config = dict(
    norm_eps=1e-05,
    init='uniform',
    beta2=0.95,
    decay_shape='linear',
    final_lr_fraction=0.1,
)
Each number is 128 + 32 x the weight over its row's rms, rounded and kept within 0 to 255. Layers, rows and columns count from 0. Numbers have three digits each. The size before them is the row's rms in percent of the matrix's.

# layer 2 MLP up, 1280x160, rms 0.233, rows 79-99, columns 0-159
099:127085099121109147105160166119109138171091109122143127084145150169139123144123127076142101116083120120086163136128123102201114087096103177130182151062139151098112094064105066122111132105111189081168149173102126134188191119133095151121107072116150169158088135124071101070168133147102128051121148150143181109136151065153110103109215192103153107113080085089109055166092109138103146157147140117128154106112121065145178131124121139108119141141129091127116155109118149162176074091143099
018:130112123138135135118063104153111154130083153144169118122142175186153168100082123169141144122150134041123075133136090172104161114138155122132169161109102110085163084125124138123097090140129114132141109205138142094103120143081178183099158171117143158158124108114156154124138160077191153131129108161079101175069139143171122137087151117137113087120167125133134123155120126163063168177159171157140066061163073137135112117137068164132089176172096130062065187125113128092118150069141175
113:140173118157092135114140134120192101211102150081183096115168086142128093135129113132142095125163128106164072146193180192158104153148170150163132140197199106084113122162132093159151083114132168186181107094136115147156141114074064139177075140148088168151091143158163133140112134112152124148130136132102144158069168127105102065137149118129141150105166178101086109096087089117117160081142079165162060093115143164127141081134065150122178124124145121143143129154120102128159098135180106
101:135127138124138139148085153138106098135126064206150198151135176107154174115156137101136158128098161156076147156102112140180145095068060133078165131135133145131139164166125152139122148157148138115079068202145122157189140126107207173114151215106157184114047107094162125139127125119111148172114136123146139158143090143080109106138128118196169162139111119162111140154109133144109144115124125105021113161110141108133108121098163135197189142135111172115179154123099156140150127162161130
104:115157155156068139087146146054220117103134179080165162120098117172150143120102144073126107062086148095076081122125143158185200162120127143150119195140098185119131113144131109115095120167106074119059127133180097104128180094125159187170118189152102146177131128144103128162117122109106142150182113157091165117153155089118149174067143121114138146140092143145091139156112125138089133097152118057149103096073167185138108121077115166141157101117156116127125158142105146093164128165137092
086:072117147123078143129094114186131148153160136202156137101104126110116119141175127185089117096135092153156141066127100189114183100168147171130095116163155123112171076118187136153177123113107158132152172108137107066193118119145153125125072137128170129175142158133159142093074114116120099164187091124073107141082145107136154142051134126049077163135147132124117127120188112127081152171143110128082067157152107141108187097149134136153112130185147104111086084182115085134079099118107162
031:137154101109132106148103139198147056166133127137176149060110102120119120173143165094151102189149132093162112105134070055136158185165133153165121125040140113104177106090159156093053132144121093155155103108129134075114152108166103137161132095101127198113126185110116170129169089159127101140108163131056107137156111147092091084157130102051153121141122154093155112199113115084115100088063188097116112118165144152104107128120124119085135148114148139132087180103132095147089151119110106
094:085145104106079105069155174193165166091058126089100180128121117141174120154128120118118091137120157151145115157152093088106160173135089154147103086144083162127165082161178101084159102147130085100166110146227134147112148147114127129104187101104132101122115084143173043131086063110182152136119143089114156145143093159101134130096110117086151128086136182101105138120099102114096120085159173100149060109123108094126093129165194141162160117089107144099120114171125127121116096123210134
099:126111097147170134144128108107140195120148170153120119097157138183081110172162110091153098131130140087165166153106111105110137152080095155118102114104155100141114111112148174141101159101165199079072132141134137116101125158063186119056148180126095176065123110080100168119130043145133131128136158119105175137119090128142119103096140199095122192136120072129156149128157069149089068155060126118101112132136140104107097142164114100140147156089173186065106182205151123135152144156105130
084:147130115076122080148115127121127134088115126136147128080103120096085214102127090092107045095127166163154114131069114145135109131092120152170158167125133158102148104099088125176157098172046200114116153105150121142130174133170094144085098145080179118178127173165148136098142114073147155126165181078115144082077084154171182176083101098086132128134156165092090100176132158097131089064149134106110120140096091147112127195170180096163131155128140109127185141147126108123146112134112167
099:150149140098103107138104148114095145146151162125075093148088137145135133123100114130087128154124208174141162182109163127096190104113021123133090126121145145077117139079094138154044121068153098156109131132146125088138147088105146076102123177143089147169127069097152169134113115154088059115140125139177172097098213138120117094129067135151139087147158125138124173131144154105006125146147128124089134133160188113134105134149105098141116148143095181157070104113140130100126168144137122
090:097148082129142174127169130099121160170103135144139109135183135177091172168150159093115118127118157108108070129061180177178088141109129145168131149132166066139096136134157109152096091087092178135104131128155168127124165148140205172113143128077133104102102121124113110135160096153127185130170041182039097104056096152136124145153103149080196160106101139152184129182123159162142133137107179087117125107100135167113133146134132142185129102128109143104170179076154142135131142173119178
099:174123104097174091102153154130125111130089155174161186159123149150172143196094114153102115123133104125154094162110112059154149118141097148146072104129123160144159087136134102117142126126150146129081161184208127073125173167067167141145195176079150139185156112132106095119119135130113148099137185160153140107039094130152124122134144056136171182168168117114071119153106180131172092099127130154154106082092055121079139167101131168162146099134124136097124156113136136130203111121171112
095:148126159116134133130173133099137184119105089163164135147033141164141201170122139158157171098147116144152114076101106097149110134154094134124100083109148165063144105052084091103150184079154148061103101188096129087205081101150137168105110155131159121107102175160116103161139092100130134153151108110074076119122135094144120115132161122131159153108126116095177089125093083194155119132081155155178121167130127135129149114110131124088145140119122041147187133184069146149140154096156137
108:095101183095108146117153103139204109097095069148152153163147136170112139136055154120136085129154095108091139141116150150186113090074195092141135063110096195120096164114158128150102123105133111159105144136183148160066191093202149138150156140119161117105106133043122128144133100107151156144072129101121153121195150158203114095115152109106062069160149162147124052164139142117112129083130133102105118131095129133159162150108117154074111171169114143096154151184148111088127134125116128
020:191176109099142138186108106151109094167125129090134117138093178183094189175128178119140136143114166127110128106153127120143164165137157137154121087161177076108148141104069111160099086088120133139123147112153097093122144115087145135100091165136152098205139140087064107123104099113140168149121179086105094125085102074116168131135165112048163146087106093094072152225109109074108129105062076131129116147132111092095149168162098119088120106147128155113075133074134108075152085119143164
024:136106206094137152076087112139164113139097127155134141103122114189119107171139155119122197109093122132134234144136143129160126116121157124163114104090150116049121142138079187145138161114153110140083125136160173135125177179174158200164125152072136164110129200095160092120167087139144173127151121179130106052111079106124167143163141097151074091129083141132120133184081122102099121116111073118120095183122139137093206122093146129136111155118070087120116116135064114120100138103116123
112:134147188138095112138123105163036113113147171155150064072191000134085132148127089084106134131090111168114146114143128098148150128115099114128141130153153117077143118151189083137093079128108109100147106168069146154097167106125194139073126168101138061102124154172109123158135157083121147080144155109140103102114103106120107140156110174087160111123130122168124158098130151138136131109113122127148121101193114107124121108131043117120157052188111163148152112173144078155140107105111171
026:162114159117120101078170133189139115160088089157124124153107103169136136169137120104104162170190078187142192130109081122119181136114122111120114121120143076056118148129111134138155129110102070128095138139124074107051142104051187136087120167163137126101131108070147170135115122196195171115123149127067170100085199187163167138090134099127078110181100138121118081179142103153094166125118167112143129124071109142117130180113159140131124160125075162130128110093125077120126140104134173
101:086162136122135109142160056116117106095102103164109113177085170092104214105091110165152077096107092080144142143165146140167152134115201135144112089102140062114157104146093161156103162127114176119135094126180141099164128153108149174130167149143133148127113088144197175157121153176121158116149146116090088092111118156179097135084101118120147099151140145089162124086076096182136129056142082090065166189093116111108126115120157177128147098084142136156153156058187130143163152079145114
092:105140137120118184147138181131171079198136127092168152203122151092161101089179141050119128103147163092088104129157127150110142149182168147127190155114133143135096156125130134129086104138144143175137150154129100082099151110119165103127058127147162064140123079158151153113139163143110113124147136112134183198152143114132094051081157102069112142174124117133157082200197109155203138101106134139119078118088159112190133119131147175091105169137107121070113093164118133080160122127144120
# layer 2 MLP down (transposed), 1280x160, rms 0.236, rows 79-98, columns 0-159
106:127143142096154143115108112104104153187128164131140100120081214144143175149142171182121185142144145123128167156104070131135136128114061082164155181147149104080173111143089101136129100080118140091135117105096099148174147088127095150102134177167087130121117094096114127143166100154046121183201135101139098182129068170179137176094164155101124091137152108124160115157191130148079139167106099116073068156112119126126196105147104100125146098122140093098066088122139121164127086126144063
019:125100174132205057166124106124100146101127119121129147073152059141133194164122171126087180150125172138149160112188172180143128112112059139137150129092109139150128154151159160089132136138133125139119123076136076133163129103127119124154135125096175192128111134186093111120155191128163160140057126153150119056109059160105141163159128139118130069131067098117151131145088133178169088191145116161162153184086106118111083117090120079142077113138148139154134156122135092063182100122156125
106:117124096135175127095200154114100073061134163172130134130116160090048094088129166058173131113135155094102117125133126102115187070119133123076114118120141106122126133131162120089148178128103096072076153203132096147134150106159102094119132129065141117151135136109225039114165134142122087104123131157134142090119136093091130132108100208148084128123165079127079136130146160120115138175130105079173158104111115202118158173160100138168087133127208169124136126132108117119108117127139132
098:093119132190240106097086165126165137145132115118028158044117146105138099132123043172144082126153091141165121168134155142135077117154133102155115128152114090123107087087104166104118118147145131111192154100132056123030163121072108096081126103126109133156155128162169090105154098122123136110142151107141099140128125095133098130115119085144120083095139121136091082047148170117132090154130139125141112120163110186132105168155089135129132098075134113167104114147137116107096129075105181
100:125127087142092166117139160072176117163141127115058101133123106138147151117050125141144124116107096172171140174090119140127111126141138107145160156146104122180129153178137179114061096147084102091117114129142090155126113101123134098135168151136142085111147111231057115125152175118079203102068100143146140133122103133110155047149132146153169149091150170122120077066115145128187106051116091156103115112122138110176176180145149159097171073105151113122086113126139140194095087147121105
093:169142153045129171109095147120113126112136195130128080072105105143149168150195125196196099189128143161112153154120104168125122190121115093114146137110148114140117128045113108087145162130100077141152086108122113125133172153126085152118143176093119167076179167123117093116103098125186133163131144154131114175149172135120179113115067181143133153146119149138161184154110072135135092147132135119145150123188095173117089112068156115117087101094163107168190068161175143136139122085164091
025:194104104191124117106132125158163194142117116125076176134134152099100139129140183162073125106114152138114130141152165138169101093107109132109094168104159113119114114096118088114096038152174161102177114118124100146118149130153131176152104095083137169182077091155092099146042109118095122091145122120150199129101092130109129141109161088088079113171099110105097129099154201140068168162096147105082109128147136101179075164125117122146161098166148105076162120141086068154095095073107087
104:072163123125100135173144102118167097060107101117138166105108141159142164185068090102159181104118119119097100099125181135085168103151132083075130129119200120137121085094139129109122124079136131094116130115085170180154124135135093045170140092093116089130153219128119163203142110090075140101098153108122083132126132074121055116115132114072131082093082082165118077157146164173113111164161160081140140124164119169124077134152133129086131119127127119154080083127169163159131147170129128
088:126083112193174132119181066116129097071147118125080120176185120126156084134131150175200154124177143163143063160090118171022110118119122098128119103064105065130110141129137120147153148154098147139152124144127095111144065129141170137116130106183059173152111113111119115136082132133129120155122130100172129145131152107179135060134092169133172096166154121126115152072131148117173107115073141105134161067146120093118173121118150118202121090131175156143123119119140138166222128141165134
092:161158139090127169173163119107163144168118120175144103118119119130095123119082150164097130120142110098123095094165105163089119093092140161148049097148093128148148100116127051148206119143110091172117149167122155122126110148188180130082141137061086126205182137067174111166135168175095112093095157102129094168113138142107187150086145179147134163154123146167085146096098121189079141161137097091125152136138120170128056132157115096162110190150076139093165153111139126107187141158110147
111:104111119061071122158145200095159133134141073131194098099143120097104140159125223127184096122167129155107126167094131164113101137129125112132109165169116175168147116149151118101139146120126112055153108156127162113136143147138098108068120108100121122106153206110095122149130070094147081114091111138131096125109056118103036068140119136143083088139102128175175149088181141119120167142099114104115100113118114130042119149140140121138102130116157117207115100186114142128074155128184179
093:101120161094092151139168115119173064098181091158044066120143124210094086134071147154135158111098170157117070084115131145133162155151086178206119180131126138131152120122096106172179126103110087102079109135164128117105111128143117146125163129112082147125143128154132127151091108191094158120097140106146135060092128089144114100109127103056083114151159114120166141152140109158099159157055185159130135065136123135124153104080115116118116122075126142133160101159148134074086105165117045
091:160059164089157119119137111199142160153121133183173085125177145090124137102158147147130105124147143138174111143153093158104150160133145108081103156100144163134075100160160093161085063104137096111123178137069148084148140183141162115219160147131113053131068128097147119145132133124134119121118109104125125179127053135165133124083132189087134090151080086115125137140104125064186160120102156163084138159106114172098119119176128199122164142122052133068133127165142101117110173103133156
103:139149145153105192156136192179100176117112143124143122084147134068153107117117154145165161157184132134099118145136138155131122081112087121127052164144165155190153126126140172111151095125129240088137147201124083114133098120140133109091118100084079132139175110178155095128129131111095134154131123146169092120131133148067121136141088148220074137167113075154130116145122145185138121077123171141138173136085159153095142106167147066159047114154177116121134114146164160130100175169098115
101:080107126135108140120155069083076118104113158082169126166147067159113124189146184095151186095111165203140138097159186131127159148186097145123098147172142128132102130145106192109141118113156133168086173096162083123105133091128127096135079124073141148131118152120201106122106105119184135099216141147187120168127116093112141152135138138113151213055095116109166134157127134128060101123118180109127162163131115213138058118131158154122125107118142155147156117094117136145076135111118130
014:105175098115150121112158129174079082109098208132169111149138122046143084113074112114143117144116077162110100128146108100097180107114167111098149145190109133102168072150160111135156128168059121132180152169096125131115169102139135132148142072135111081123058133146149162146154078099185124103122114166143160097117130150187114126184136101116172097171157088138107084167106144132125089139155201122117125103153114129125134166115157209130174127109108167117156162189139067062090160159108108
023:137162161120087158124105138100140116135119134134105133168067159119143144114048138077088127096110136091104147117136161080161166172175128067106170139142078055080099126114113127110063132100093182106135147139117099144127114113088087126141108121164114171084153084112114101071096090096129090155147104122175178110128169125120124157111063112142185148045076069134106178121159144123102186083146088135118088093159099112164113104113131204151151107150147154106162128086200102146104180118165140
102:093146124140126105137101156185110132128132113096183158156122146082150106082105142094184091090152128138109118127164126113069102185130115089098167058065071166108124139147055184133133127112131156135127165127156177092207122143125130105115129129097129131184090121131079163132116150056170138091166105070148174180127157119121075138075109184134066122118106074104104088191107171142109142131115131134147138106092081121104109137122105150211138080131089070112107087155144097088126133174125152
033:173136090110058111145157148137164107149075085176096081092184133171138146105112087167201115114096117077098115137157078127145128181115137142143123092095088153135145081105135102120118132095136129143158142089144123156176140088126081127177128136064097070140089105145150168152151136164153112117138157197139098142153100101129080107079147153095133112060110141082121078158123128047184100109105141123106134212112071218160107075146154125097092174124122124138130156125107095137131170169129135
098:154139131144091114084149127143093144130130112149173142139166083133075096167126162122066065153157142133153162110096133149190144051100084092133180151143146141101096137147123099082127170142065147101071145082161101094133145122074124135160179157131102079151133149155147100170194174119172101146138135094101159161195056112076110145082113111094095134151123100072106117150154170089161110093151105093111173167098113111146153124160093104184104144160129190139155113126114108051187150109150120